Each number is 128 + 24 x the weight over its row's rms, rounded and kept within 0 to 255. Layers, rows and columns count from 0. Numbers have three digits each. The size before them is the row's rms in percent of the matrix's.

# down: layer 3 MLP down (transposed), 768x256, rms 0.0719, rows 678-730, columns 128-255
# up: layer 3 MLP up, 768x256, rms 0.104, rows 679-730, columns 128-255
down678 100:131150105151127154149063134140102127145129099100128145110113100149108112108116142119188109121125128107178106167117169129143123118175121093121145152131132155145098135129174119127159176140105128143126137140120110162130113111112084131107115121109087143103174112110150102129120110118118109124127161106122140156157144145148143113111129120175111160135122160132132119127134174098119145190072
up679 098:158119101106125148091132145121106114100167104118136118085111105123114124091156145139091139130126129083144125170109106108155129097087116123128156087074132115102134136142123157141115129142129109123141140099115148092116131106109127152123110170151137132166141131068143112109125130108129108092146162143124091150128140094115150152188151138111087145122125120160154110131099150166118132137121
down679 100:115155072136130159083105125089115117139103141109100169117171124116139128146145110133148065122139115139126096106114118129138129130154149129141112143133125110169123142113167136103123135124111096096132128134177116106163143114132124158149134125139147133108157168148140122150117103140154124150129093139095163109187177139133123138138097098172114110153112166114082129117126100088149131123114
up680 106:142113116131143097123173156172112090140141155128166124086171103128099143118137124130125123128132172135116118130164162093106143142128105153142146081146093143132092107168114125145147119152115139166132110132076146142126185136182144149149123098160120146131115149134113105128141091082073160084108118121137142161094113114130149088128094104163158120142152100171160093154139113161150105089161
down680 106:108130129123144129147138130123123118183116137145125146097185106103152127096108164084089100111108163158155094122134109117128096168095120133118132108118094132127094137152155136115103104108131103146123111098136117087084151106095146119058153166086095167138136167130155149131135119161152112148125108143167097131155199150122138098138146134147131112208140134114127142147152120151134132153158
up681 097:157134140115123104178111144149128133110137126144119138126147150095170112132138128120105118112105155143085109105154142121168081104139152129117173135124101094090140138119140089123115166149121152131106105137175141152083129131104131103150180157112108151131106131129150139127104151123115135152148114105138103160091111109130143102152160120161130147132141121144106133115190101135134131122149
down681 101:117158106129140105095144125111107150148127118129139150077133094122104124173152098094159152087124136099209122160141095135064162163135122150160107055103116121124092102138129179115133145093107131148112144128163112069071171145148162149149148101118150145111131147123130105141152112180115107115125170109141173095137119126118141117124128154126152111120152122129105117104141127142123126122103
up682 095:084131116123116087154115122097094139092147144138114131165149130096155138098101145136104106165078145133138150117160132150148155126139129140189148127140105127125153146093098143125110118132164131093119166130118108128086113090120106085127141152143116108138118076125145156105116155102107109094128114125095126126093085108139125099131135161101151110086167124133109102123125118189120145108166
down682 099:115145165161119090081109101145117112159132142102152096151108122105133155145117117136137108120144088121138095086103135132155094096107134139146140162133137158122136082114105118217087151143134109152116128098180114127111148109109107087145140119134122110148132117120136093109169098108106163133077146129144132150119165111090148138168127128107104147160158128101123152159141154130094119128073
up683 100:129086128105135119167171144111140109139084144172096118122122109180094133145149140136159108119137136061109131159169102107153090125134152125135107182120146108092124146136152178062142111139130114090119135134120149114139198143144202151146129132136122143138114165144097137134116144155091133074120130108124097116115108166133146138116135149161110154117113124124121114123105109123150141099106
down683 100:128103128144192129100181116124119118136108144101080123122133117123181163151159107114121145087185142121168127128114143115149110120105139129090134113167160119144096137131131110143129102135062105119056120119126134115103125161161185138107110130101132105146139165139137105113135136123111123167108188113120103105133113113134125131114149130123146133138138134081106152130126155132124118153138
up684 098:119124153124136062156164149142104144141098155126150099096157119113124142140086120133156144149109168099153119140121121131141151126130171127094107185123132089125117137157136126124114150127100091120131079111120107132124123118137120088158140153126149125159109143139095124139132114096152161170103150116116099133129112138151114129121108086146132146126129120116104147158122157157137128170130
down684 098:147153123118123123097134122130152141097177080087057117143111120124125101138124132101187087086143091155142143159125129128124152120140089146125120102102107122143133093095113167162101127120190159169130105110116115098105155137089108099157123143142129142112118099112137117135162126157129131145119105086112147117154138184120154138159155124129104101114121088152106148094108121119129150110126
up685 108:096155116122144127107184122110166114176167160173124166166151109091140103091130138137159097107112129136153137153106070129127130156185110120118138215109109120095165142141143130130084132130133169104121137142134166121129161106135119139151137135127104159145170146116102121098118120129127122117126136116135120151104137107137093114113095093126124113141173157138112113139178117129146128145214
down685 106:121135101161139148098066110106120159128156053101153134107094139109129103136162164122108164128145153106102101091143152114127128121142133118122155142130150134155150123118084139094149135126115146193113159142132138075115103123129104162059132115122128134119106139154165094158129107160140147109119117131130162126145163168137130130118103114125127140127134101119134116150146154121094140186108
up686 101:126155078115108132154121153129113138130141128102141134118132126110152119160166150119133137145142120108116132139082129093172166151174147112157096104098122123083125086153076171123125105146147103116178101121167141165146159126151115128136117140127147147131064152108175126096117133144163116128122172155126136146111176170120117107151149079113160141129103107104126145159126155133116109140108
down686 098:120106170160159134103121107135102116108094112160131148145119102112099155118126127152125097101102126116137110171173111155118115133072117138150149142190110100125121147080158080130111137122158155130090143149105146151125108141114119124101125117118112129106180095172128105189136112132097137099141107118123149093099096097118155162093102139174145140165134130138123068124134104132134132151133
up687 100:143146105077175132112142137132138134104172175104141092128087136119168129112143118175100121140093116171142121119119162130132134124130117103114128117091131109111133127128090140131096140131096161134160129110137151128125099100119103170104091133141170127092164147115093152113115154137124139105126102154083132109117130129140122161113149150131096126137143110087082131152126135113106097106151
down687 105:110142121144079116078171152138105128086122136129144032065110167140119126108118137100132136120115120119145106109159170137161145135171111123107192172109160157139169151134168142159118147150116105131082167126136108140149157146173173128107151119157138108141123141095162085146121153124168137125116100132131123112162129148120148144138141114107146140165128150116079189127159102147145152114114
up688 104:113107118102136111087090113085135110130133148128142123174112121155111145150150104166133135128128091149087121169097154154109158132127156112108122140179091171134157109129145146112105121124127121084157137166076118123151159105159134124141101131131145137129114143097117138115136113169109104132143097122159108101102108144137115132089124127157125096132126082110164157113188147113151122121144
down688 097:148113130154096172159121162161128092119119095109101151053173121153143135096096133121130147144110140116117178121151118153134112151141096148116162148109117112089134156106099146094108137141154160111123140110160128107125101137144094153145148147131160128158116145122143105102115102107146165139127105120142108155125105141149112167147126145139112166150133110153145125161105100134153098166157
up689 105:137125161138148111101090127158118105156140094138145130115175126096119117125112110121115098171143133159154057117136119106127137087160144117133145128173151133124123128183117114142130148095121124159164127139119125118155141115128116122110143112108142136115131145124095141133098138130116148143085147133103120163113068106105126085082169159122097160117151147179151094149121150165150141137132
down689 105:131149130066118096153135125146130155124132168134143120132097090140141111156132125132144111070131161069120170135125117142111115149082139136161122140124149128130101091102151147113112136155122155120114161112155108116110061137108158159151165135102159150113110136160158126139117097154100093097134124130114116093114125089095123149095144116140087152122110114141152109135118113119121107100109
up690 103:103171109122083119141119164099155096124132122166122122121105072077077147099120119131159145144084150118112152103105160147119087132106110121157109126078084100103140164135121134122180107118122104104136144098139117127116146104114165118158195093143113124131163123126130153114121133119128133178126142123133125133105112112171141113170124139101106106143110115113154103116107126143133105133098
down690 102:132125128138132137133125124102142134097138147068125120123115130181093085142077154139099132178201137144126139183149100128116154091164119159145144164134144141147119134108162121131118132141126156144141128113126112147085179136122105096091122114111142151137093174125145125123120120159169130189134140123102139145150146155161132137113157140108086130118153116138121108116122131088107110128143
up691 096:105118121133125123111127147109166114102137099141118127120116136152125149149113174105131090142118136125117148147115149156110135122142123073148124121092170118123169111135147103138162145098114100133154108068099187079163139143144102204163123116156077106118146084134124111164154122101129116135102161167130143098161124100080098104111133150121145163170139098154135103168116079165126123111127
down691 099:149109121125101135116131113126147118106112163112122115134155125096110141111088133142156147112101116070098129101117163089120144115139130144101137157135123109148135170135163113152109094159095141135098150140141126099075139122180128115067165112115152151111113150117123136056116156154133138158125107101092138136134127075128133148144056108132111115096155159160135158092135125112144159152124
up692 102:098083176157111100138150160123133119128149147115116116148098155130114106117110081146117151135170117113141146161123126152117095121129128121165172131137110087114125098146165120128143144103132127106101128149094114150171131128133169110135150129141172137110140143124100174142104197133083123072124132161139137129160121111074103117146169119121128152133116154099158133147099133160107153139133
down692 102:140138105079137143119081138119133159115120132104169150125174113123131102151110130121118127101123154123108135140117130153146131156174142131105076143145105127163103154153128122123151138107139126147122140108152194102092151112106105163132138120106125169114119121113153088162096090140139114154135133137156119120132119135112109100138090128068117135125159104151106114152142162107122161142092
up693 109:091108158101134085131176142182104153147138140110130130135214129105145129108135133142067140109144127151105150147139119152139145148118092148121150112099155110145112109155140154112113140131141121144144167118136161144145142137094115110142118149133118121169106125114136086133128136134161137074153144173112113146120104145170135130125087131120114133143088109136162147088124143148095136146112
down693 104:137129109125136112179146152105094123110139114124164150114101117108149145117110064099147115124087122097145156116129109089158116120074115120117082159071144132169130137130142140139126109110141116106116093123122087136108123083156159138110129083126128132113123122132228132148100140117118116127109158109111128135139101130158120170116130111081159097104142103111140123170132135145086108163108
up694 101:096131124132127156110115110103138190131150089097104145134131134100119145158133097093132161129185140119132156137168127089183145118145139141125108207157136102115167142137122113146120141108134117114097113135133142135116163124077165167102159095099124140139170096114158131147121159161103113129121161153120122117085107144149132139151109114116145146101138126124144110112131115117134110102119
down694 095:113095113106147107162143144153126086142117181087170111120108123125115125130115116158105093128100127089101104129136127163077124127126094123114162070097095139117085153145131134142152138163132163122113085152118112129125143131154065110164118147177114110146116142158116127125147140088146128140106109134112103121143131143116135148132157140108098112156112095150088121116139142104106107110138
up695 103:081127110102129090129114132105132132120138153120175089179162138158147126121082106117173094180121138142100160119144108152130144125136098093075115120140085163114125088084105134117142136098109154147155139121120109080134156083106113097105114139109125133154112118119118146114161132143115077115108099111125117123123100150171125149131151133141128137140091145120110175125169157119101132138087
down695 104:141147148124122135122175105156165164124142143157101172048128173126120113093171115095112142133135136105171104121142140147090109150140117081173104120109166138111126144155145123153134154139141091136077156153149155141120099145170135136120130092114097145114139145119163077154116145109217188135106146136137123123134140155134132149146128145146125186143159086152164091130108102148147156119153
up696 102:168152121116137107125104151093091094116153115111163100128124143154119156113152134122137157139153145113111113145114125096090134093105191124107134131145109128132153148107128151148135157115157138123173127147125141138141135113122153146165150172128156164137153123142095122102124151111116117140149141159125182127118115096142131120104118125107166138111167083153115130134111093092104130146082
down696 104:115135106176120144158134091135167154124096151113135172108131118125142153152112118129112120101105133138128108158123168135142152145120078112124142150117130094076085118126136080109142120118116146150123121118121094149132097123142116128082120132125102160100100113098150156152115165097136106080085089133162121139141097138112098110135140154132133090163120164097136135144138126119118132131160
up697 101:137071099146138126158151105117103157127134111122137100160166128090139142113158126151133145157096138128131135118096078135170126133117130146093120148126130147157099090097125157104163161097114122149148169150113088154113173168141118140136136149148101152125091098135128136204120126141123152138130113147100125145139117164128121095103114179119095142138114130152161151145118135151098174116162
down697 100:160113150129146172126095103158137125110131120126159118141155100146107129111092113207135124110137112126121138122157125146154114122155078123135140116159144162113119115138168112157152121101150142100118089142123121120150130149128102136115097136099153119145111125128109192122129104115140117114121128124104122147158145143161089124152139112101134124102108089111113113154163176138116112163113
up698 102:158122125104133084133119153123136158108107133161119155166146105133141124118135118131146125127158134113161130078118184101113121135125096100103133095116131117065137091111102150127146134096106100168152133108131143155117109141104164116118118098125137121113164159139118164122093131087095091107083119176124114124121122152110111099118142095081145166161101105106139178106133128136184150137131
down698 103:115122136155141122116134093101112059129112103134139113129159093157093104149158137148111097123137152158089128178149113128142125110160118115136123139153101131159124083120137134128115164164151151120107135137140120105094163155089112113120144121109100159151175064139148130119170150085104101129138134134091153149142156094160140119154113127145147075120149133130140058148118101100074096095131
up699 103:147121117104145139131139130091121118122180136124107085138112106106058111176158125104148127150133120127130099171149122186161127135116134086109119106127132194139145081170113109083098096108092147133138109087123134145126141134154152113137130083137133119120142147122125141110092123121125111101095141103105140093139126137158105141115138159107088125097122100163103089122108112215155161093122
down699 100:147112124123072140111113135165164101139147111169135143099158116152127143156098128175121165118129108106110124116128120121115152106127134103137124204078073101125064133090119156128163130124130133150108126145140139118128118101137082151154142145153162122130105081130152110158171150126137136146147132136106116172120100084105164080154159119108101151146121145139126132164144130071105137160144
up700 099:099140132140141128153115128111141079137111145139147126096135124142136086082156132150144139089141086120115125121134082168165118111132159114141143088126142135111158128140106142109136122154073114151145131152142132163104170099118110143110126090143149153110119048120168155113089113129127176100140175160114155127107133120107133108132142138102145140134106131188122106120142126147092121135097
down700 098:135164121110127127104150139131139154102169092143119134106114124140110154129106137141102148167121132118166121150109127106098135143139125075157143160148123121169076135152153121162123107129134136096098112136099102108153156152120133152181115139124111111164140138152136104122189156122141095163152115122154120136121140121169138194123090115098146139135122102120136146135119159108141114131134
up701 097:141113134161138106165113109103071157169109094090152097146107181101079158145128121150137148120122152110137184111134094152151145142142158154131115116109118109154096126070092143140090121082139148105127140139093122135138164113139120156098130162087119147096130161121119129105084149118145099103144122095134171090148130114127159127170083124118131109116100137100102087094166122143155128113135
down701 098:130114166122112157151115158135158096150149094094078151161143121151135117128181111043136103142133107165142126114150128130116102123150152123128163122128150121119156117080120145125107147143083102129139123103145103152116102121144110098146148100121097133132084133124158155117089113176127126098100115184108085161119135115118139107106160137111129091131160088119116155164092156159106121124130
up702 082:116151071144119089116137133079105154140132167122159114101140123104086182107153147087136138127118115056139095151111144144137117132115132196102128185120115107131125155097142138119111129172134156183125094134140134127106129141142150126105119129092141131176147154166122157103114146159075130169105104117161131155118152166112105109165111099108076148158121144145141100110140164112103125153112
down702 099:129135130145112116109132106092155129178119112113132126151117172137153128120103106077122146123122121116191115116121151128140100125083105130061129155109144144132104122115112140120110118132133146167125126105154130122148137123143186121126134116134113092109132142123128172106151130145125116162125114160162130160127150137130124092112147126136131126120138120134137148109137176109091115141115
up703 103:085060132125121107131145125113134088083146120119111110080149151129095141126133136077095099166132152169104113116144114144140125128102103103110124117120135087116140134110106101141130121111144152109110159098095179134107124133142106119126170120142162179158160150135091092143103135137111088157122104103123095152114126134133144098164142124082135124156135124121081123158109101100124150133110
down703 099:143146105145203154136104160181174112129145097156123152161135126153171113122123147141162137111141120152175115118138143123108189122081130100131139121140124118124118151133106123166146122109109119132136107137150077128166103101130137137147141143112107104111142088143102082129133100135114141102120149140165086119108123106133148096125150110145084169154096125131131124093184152075145112104143
up704 105:124119127116119130097176160146120132135187137146120130146104127121141121097141133129109097126124159172136140149123142106135116134144083185111075152152101128122136130138131147167110111124136147133115175111158142160126120133125159134131126122126150137126130105176141129149154119150080137101132132096180152132104124144119074143059178135117131151098061142126129120109119144125141127160077
down704 104:150082122122091134158141064110165112117121140158116146130159114126148090078096144140192140107106119134118129114114074119146118151099117180147092096148180162133090123143159123097072100125108103127148110117113108067104092167082148130148102165133145072120114132107110118186126160133136112122121109120132127115128161064099117092108121139144149137137148127161157123137143148126114131093105
up705 100:142141088137136128144120180117101130182165153111104142134140071124123095107116141089143136121125152156105122111134076108120118094114132174175103134174125153143145118083080098112181159188115141100143127125115126171124134131123126112153154107094180153119089150151157131154189106155163120147202147127089121128167118110122116141134111101136120122119133139125124140115105115121135137170132
down705 099:090102122135152122133165106161112135107105090111140151166145172110100096096116130141138109092140097146114149155145083140109156158122100106107119138052079095129148133159138135158087122114151150144113132123129108097152140114170097135133142119104133104135140127098080130084101146160094123094087075140135145141132141122128168130155145161117121164117119132116117140177133125125089078107110
up706 088:112151125153088154119155143133098128117179142170125135140149104098136133176141142097142127129091107129160140102117089101115132177123176143117121159120148127152134100121111109145127099135150150120097110148142141129127143138106117104134136111154119145168108121071164102123158129148140135134092127101122088113128104098139107125114124120156145140144160143117119140121128068096153120136125
down706 093:136116125124152108121121131126142115135109104106120145123120155110123119113133128093129160116159129128092115121116145125116105139118085119111100109133103151134123161146104106145115135134127039139114139114105116142110151111112136147145147112101113124157157150151125153093132118077139133181142114140150155124174108135125131152128161148113127105130107121131154115129143198146140120089103
up707 101:077111133163089097086132108114117131114131115145102108090122120087123127094137170114129139142144151169145170142119136112180111106128121091129158123146158148133160148135143149132119165137133115145142132106109143141137081111136078128112103131189167124140166102083111133106110141080127111134155156131149150156163144109135129125134152167118128125140178135156135146163131120105100092120106
down707 100:153116138144119101096149099149098122142148146105162110149134097164158131118125135177168140105160103099140125128126122138160107109178148145135158098127121132098154106132129130147088152136178143133108154122164103101095096106157094124120130149080119138144140172130131163124151128144148138111095098142124091140200121125128134151090126137168073153132105127154185161089100107162118109108114
up708 095:140112092124148116131174110124131080157105144109120134114106125110119138120227115127118115118154117141127145129132126148130129131161152105135121122139079127168144109113127095132120097121104105094129148126124159139115154138090095155093139140135161121194129170114146108158120081137116155162113157108112150151111115115142125093117118118117128141127091149121093118121113123122137110078111
down708 097:145133145088077156090114158156161158099132083124143130129132109159133154167093137134109128125110127099113144145130131094135137119077123140189112151162145140101173130119143152122097170123122167135172119100129145188116126115131194176138139086142079159107172081135067100115168143118122175094149086136126122081104160129098161140141134151155120120164141124109117169139114103139141128160168
up709 099:158158135152139117125145157133118136130149143147096121122105133078156096117148190153134129112103120107118202138131137120124158160125095116130144111108128136154165161130092075166116140089125115118142148126181144108114134196094156109147127128116100153125130105153100118151165138152088112140124128122132108100139143110160146148122095145120129136145133136107109147085153104123161103114124
down709 101:116156147102092139154118081132142145126160119120154123146103123189123075172088100128095120145123177124106139133129099104109135104136129159135101137171140120142104127108139135118181115135149105153141096105114098125149136131130129079111096092165207124127127118112186171162133146112155154172115132159146098169159086138147101129129130169128100105130121108113121124162088136147133115123104
up710 105:168142114121089145103143145138135087124089093140112147151104104156092066152167116162123139130103133138111124166152093156120137102100133149134132102118082129146119167119126116153162121101115147083145112123092159151104147102122123165147137150154136106124144107122104116117135109080123098093075114127156123138103137101119120092101155158118096136139115138149124126120082116126174117173103
down710 103:115086124136145124127146165129118142114118158087121117158145143135134154103153127133151110125169150104119098156129119105084132145150114121138126128149117128176164093176161166135124128090156099171106107138149110136136114184110128102126114134168130104175099160129129128111092126120140148125147162128129173158074108132181100191141123122125111109181119095110119110132138162129121155153127
up711 100:138112089127135134137154151094120138177078105120117135166108123157140123067123136120109137149177167145154112166109130154165141097134115130113089111154135131153133129128142148107078097111126104101122130149115121122124160137180158122127150132101165156106127137100105107121119157147115147140135162125151113137110182123138128181110131137148129177167108155112161115111136135138121138137146
down711 098:106163137127157134150078104151126105100083102098086131143166136160136157162117158159124151123125123098114122130123159129137117151121106105143142176108148127090127154159115122097151120158151107107130108127125157112161074132118106111125100129106148104081106102128154116119112117137128140121144115141094143127145120182137148054127133156100162085125127137170085138131126121058171125158146
up712 092:139148107166146135106131095107125096156112104131148143109151082137101114132122171112117149141138136136136102153186140075162156099073151121142093138160136153149109115138175123153105148129142062094125162138108107125121123098145097121120068131133148147112175100142132099137109135148116162097122141138143170103136162122122180100115120118143133160114158151111115136145137117146170106158137
down712 096:106131146125147127120109117133114120102105139146138128119129133101183144118136114128125056103151139125087113093139124155090110119134091093125147130134127135105155104131092131184138105132118134174115096108123139159118113155123123160108132110141151123113149176151128172156131109103150119128138138147150115097104155136119181119081105124137128096153129091152156108129138178149117125109167
up713 101:089086107096131110133122121108140111126120118125139128153167086135118141127167130148153122101132144125135125171100165107141122157080130167098146145197127091109148145168098130128147102079098135139138145108117127149157092148118100144158140093111130158109146139173148127128138109125116156109143157095091105101116151177136122137132128118064063125113135127106183126123139102113103114155146
down713 102:141148167158147139148096135172117122137165114114161164105126158123113113135115137107102121116136142103105160116113065113108138166142120103131134130134103150098135116098114094110108119148112110152140151155168101143131125123138144110137136104153117159088096148123145146148126144097123111157118115103139140166119107100122130105136126145184134137164138129177134097102133163170161097150141
up714 105:108124092087117090151096128092112139180196123152113099135175123109140096149120138099091085080136139110099137116133182160136162119119108060075093135119136106132129094149135156101140136050144117147125161110119135120117119159081169154119138127134176120150154138114116102117153107130121123118138125163176165138098146114165140122125118162161130173127122122140133158105157091107129130119117
down714 101:144122140134135179107135122166176104115053120089165111133111137156161133108118139132153103141084133128113095132091118140150089162156125179155127124129084128124116091111103129134096126181165101121116127116153104130160146120111085091122123122138129145109124074136113132154143165093123126145141143102110111088174096125122106106139113104104146130171114142129150128136107136128118134149120
up715 100:126117117110135112088121130124126131142157165131081138128142139110145149118131113132096159116102115126117157120068157096103114106201065147128119121080114126108097105157126147131103100152135142089150121142129117142088103129166140132129126159150172140148128120155145142116137091130144151096144120168115170146162145138119067147071108149124167130135098109166143134139138103169121146163100
down715 099:127134108153121139116105134127162126132086090173144135152164150126128128097128132183148134121144113130133123136164103122117156131049145125134111129129133106111170156092070122139126170085144129109160088107125126116128128166144166115131161159111091137108098137153109095167119142134117087116138096120134134133094098122077120130150140164121150117128173119127114137077091104123092144102114
up716 101:115128121115144121111104116159102089120119139184166174135105132152130092144117162107180148112123193159101110164124122133138132157163109137132114111153150115117115077108148148100113140125159112114136113135115108124146123126165114144131139156106119150144147130172166150152117161149165142107108139123104132113130117133169130110132132115160157115149162138086063103137085138119131124109130
down716 104:141131161110108109092153143153107117118140157061085127136158139058162150095118131083115105090177116129144136143154124117102145136132130121121136125132124112149116156117138127113151104134140119148141145105127114142136118173112106124124151096088139123118112137139180167163145089115127088162144165163152128103136181107164198130102145158114115146146079136137156137106107106120121151120131
up717 103:127131147150072088112171073098128124146143114149132128132137126082153156182085138159098137118134158146118105138120140140163162151074121122114164154159124146124140093142150107161084090109163137129115123125083123144150170158142132134130130133147099100149132131133190097141129135127124152105134133165089105121122155121112123135115114072093117140097121124139115090095122145111092151110143
down717 097:119096140102150154183098168124146181112137150137142107146123113143105073104163087091186147134129141072148129105154125142105119104161151143102122130088120115125104148131082123117148138147096091130172119112154127132101137097121125096127135070140136146121130110115105173134093101150155130138110159124120128111128080124145113112147129143117120119180117141103142138159146120113143152136160
up718 103:142084091133127169143135123151167074093138145128116143112114084136105078135106092124121139124119098111117132141108146092133124158141079099150147113107136142126154143172161135067103115136134137081137126122165148126077151120171161105123134119124115103136133108126157134111119149092157161112135185159133118084105111133127128105151149162086097120161135128127134138085160130134143040106145
down718 102:143113118098102113129120171084101169125174124137148156150133182126151132107157117133113136163109158131160172149127174166110123149107126166118164122092084092089148153122162143152124112112133092139133157142121110074150081149100133143130113109163116170145138113126103139162110135145116137116091079160123137154140165120155144123095122134130106169139104113137115108151136083106088156133154
up719 092:127118171119127122093132145099123148153170175142142131144074167127080142115125125158079149109141116106095156106178135155112156125110110157110075148120123134080139126131143107121194098128138119114142117136128117139136100118126153118135110157152126103129164117172185105145136138044126158134104141131138110112141147104132121109126078129146123110123109118116165120121174107094141154114137
down719 097:103073148140125120147130095139144106125121102157167146122153113126159123193139112129156123116128158148169113133126112115122109169131110128176132123156129092139140139119121151151137201113089144190163124126122154159103127144164109138115186123087131112139117144126092167108129110178165090119148117127137127130110112099100101116123162134157143129129093151152107160100081107159151103138111
up720 097:134187140094131204152124119108170127119083140125148119109124118157130147119155103164109062148109111126102145161099137110129143119136161130141127118116090103158125085125076118162100136136135114107134145160142111155111125141128123144140140107129116130113148159149117072112124118130134098075149175139079107117112139144123100152125082098113129119088117150125125161105155126124144126119111
down720 101:111184113104151077128111099177176125074132149144102091113159128103124135120129136122118126120134110167120148119154097101118157129111138119175140108111086150156142152114117153141132125155167152107130141107109125132168107122143147085144125130136106152174085078123134120090114132160115120120119156110155092168106134173118145125110161126111081112121112169128125127113140089115144165129146
up721 105:147114150146130133160123097127118129140126096127107147143178155149126100100094141120107123133138136119080136127073123112126096130140100129093131093107124138130126165128148110158116085136139132123135112099172150147120135125123105151123136088180110133089151164140141156138142116125122140076136125166160111122156133122132115153157162140130142110101144132117094144146111110137112176122124
down721 100:104086136111154186152132113153148161124155124096157157119137122081093120146138118150109140102106099134093092188132150110124161118118109133115107146145123137152138102113150081145147119128094111140160149107086126109150124110170097175117134142138102139138123116105100093087136130120176071128107108141106088141115130160127100147152122100157141148116161095175113143118108157104127119154101
up722 096:149178076098146141129111150113120141123112134152117114114127149159151141159104136125139145129133131080122139107120120111147165125145137123141111101137117138122128162153092130114157087120186125100162121158140122120097107105159106149115134142123120101141165155157118118116062133108174167072129122149121111062162103126078148141110092161152153119135128104124138135121147137145148124097134
down722 104:128154137123137118158138130134111102189114132133141137109133105097137144115116089112096134126127110128157162097138118146123130140152081179129115154094109144129111159111099153141166154099111118115091165102132158096139087129112140126156159138097110153115148166101167154132136189112098156142130058122124135132095127117136142132078142124128123138167123147126141146150143130084138153149176
up723 103:120098152102143117161074080141091113126126157120135121137103113104159115183142135161096138141105140158095100160145120122129121116123122132068166160149118153109159093149103132163142121101120118146131121133149148098099169136099135148111134127119094127159139161113147130129133115135132134122135100145177153162148153130132162105135131137132130124162153179153090167150164138092150162124129
down723 099:134138101169115155142096120142141128143131117161081135099120100174100148104127103091108139150145171143162143068156098117145156163102171137176118085084076129130133152123150112107157107152163108126164080087151090133145119131132127125116105114129146112109105129113125125160121116110152156126110119107092135121123140130122080117147115177129111136104087108146141120144109127130115140151140
up724 105:115169085094112116153127115119097149161083108128158113158114072098125139140121176129176140129091169154105150122149107134162138148148147141147163141105141144122134106142149129130135107133141147104148108154094159110161154171127127137173114126174099168097096137145110163101146101103129125155124125121125150126132141104122119107128073115137101109178105152155184147139144106104177136082130
down724 101:135128124149155088091092125142112109151139155123161142169165148120097113141110147111092155112128142148140136126147157138132121072119106103113123111132162094171177137115111155117130149128141102124107092145154098141127140103129109123128137111093153126192117127113135115113108091112180136110135113119147157122134102101113148158136146138109113102110162147162158127155154116139100080115111
up725 101:157147128160107109103125127085122112147162142180108091131127150107153145117117107140140155150129160160107126116096115091144150119136128155114109117142148147118162132102142126126111133097128143162158114153146121166115157134158071144103118141175117134151137113119146123126135162096128108106082141127142124140137142111123132145160150128125114135154120144126110065172105124130106125141151
down725 103:140131147076156135147128115162121109167084095085140138092170139085099135144167135108112130150144080109176118142142140098115122107135155098145102147094096075113083127073110119105126143101141090099116137106135149063144112125147121114161130135120178130088133127179112124140151127133129140119185131109119094123126109139129155152088124146129109088109140094139123130074166096148180124173110
up726 103:126095167123095104138127086124153084125138127127141126156116144078146155098121153108133109156122085083156096130098112079123106133113131146138152147150101073115135143139154126099090149118105157141143135133132069162106132107125151156159135119106097120131119112142121102092123148157133146132107144115125127140126098119184119150088162153135121101118123152168083149113086104152114109149148
down726 100:093120124125153129088158182152121165144112117127151110104148147137173088074169113157114134140113143137106134116112157163141161130119117106145124135154141150158126135090037185170106120145120134120113114127128138114130133128132126107123152079124139102124096112126137137145183088098117092119098129143136126097080153150092162142137144123115115170144129143104166113128171174103089133128142
up727 088:129120092188175096141113101172143116130146099140093113129121077088134099110166121134116118135123130114124175152152127127173114136139159153124142123137131127129147101110125109154091199178136126095157111140086108137135135091101155078099175119125138126091067113107137107150143136137127143121152126153097142138128143183123152159082108129102142112135166105157120133164101167163177101140159
down727 091:093100135053080138138132111106163146097149145139138150108135162139135145111087093125128151105136161159119111130142140167111109131096131074146106141142132098139135137164135128132138097067121098123124118086104140128117136168147112129131105109095102122147073159062115103107129081100114138126125120121137130154155132105137133120122147125141145168124129140123123151139152153104093146134089
up728 101:147050085135158144158149128104097122129143138167148141181159144137142129112144152125088104149113126082130090117137159148158126123086122173150106153160134133137102142117129111123139114163098138132136141139095152114108150134127184127130142097162173119148147152124112152149110113089117094117145138121138138150139117139088099167132126127105099132149141122122132145108198099158119161093083
down728 103:099162127124117162111096115090123102169142103127108101111124147165131132104118118109132139110099147103098109120123124143094111134164112095100152152128163103144129148118170110112100156133086148134143129118110183142102155123175117146139067115135154122093107092137138146128166132191103105152144146120122112139150135125102160101106116160117154113115134113142138130179127164107112176118162
up729 097:134121092105136159136154124125093167174118150173111120080103136137088166131113146120137112129106139189124148131114179165131141129124125110135136101118165151109117140101115144134148095094136113123111167091108166159124134166147093106164104111115107160066153098129132129133135144116115146101080125162121131104144154160137150105148107135130119165148099132119097129085154139090167127130124
down729 097:125127111151128111171116165135137114127116115100090162139168085114121084111116130091109115164127131133154104116102110157116140101147143133151122103143100145100138146164141112090153093140114162151120161131170090149150174133134142115123129115134179153173145155093127161111145146103164115131182160191135107127115090115181108109101116110138127136133180107139164125104137165090122150089131
up730 099:136092100136105084137126104112104129111141100130119110092124130123123121137104091144135168119086135181134158094132127124154133092129138105114148148140146135093069119156150104129136133137074077182133079171121109178175120163137170088119129125183118147145117164112146138133128095135107104141128122110144197149147097113128101130160131092114164110152108184138145126129116126138115119165131
down730 095:121162159096140147102128146135174107103168137126111152163153125108156153097194151102144117125120140105148121147129114120131142139113096133156123109094128173161132167105077153137116139127149131116141123119159127105102108116116141119118112125067134106138161121123134108150124169085128179106123089080153072105105121116124126088135135170141118152100203106160129135101110108096169159083170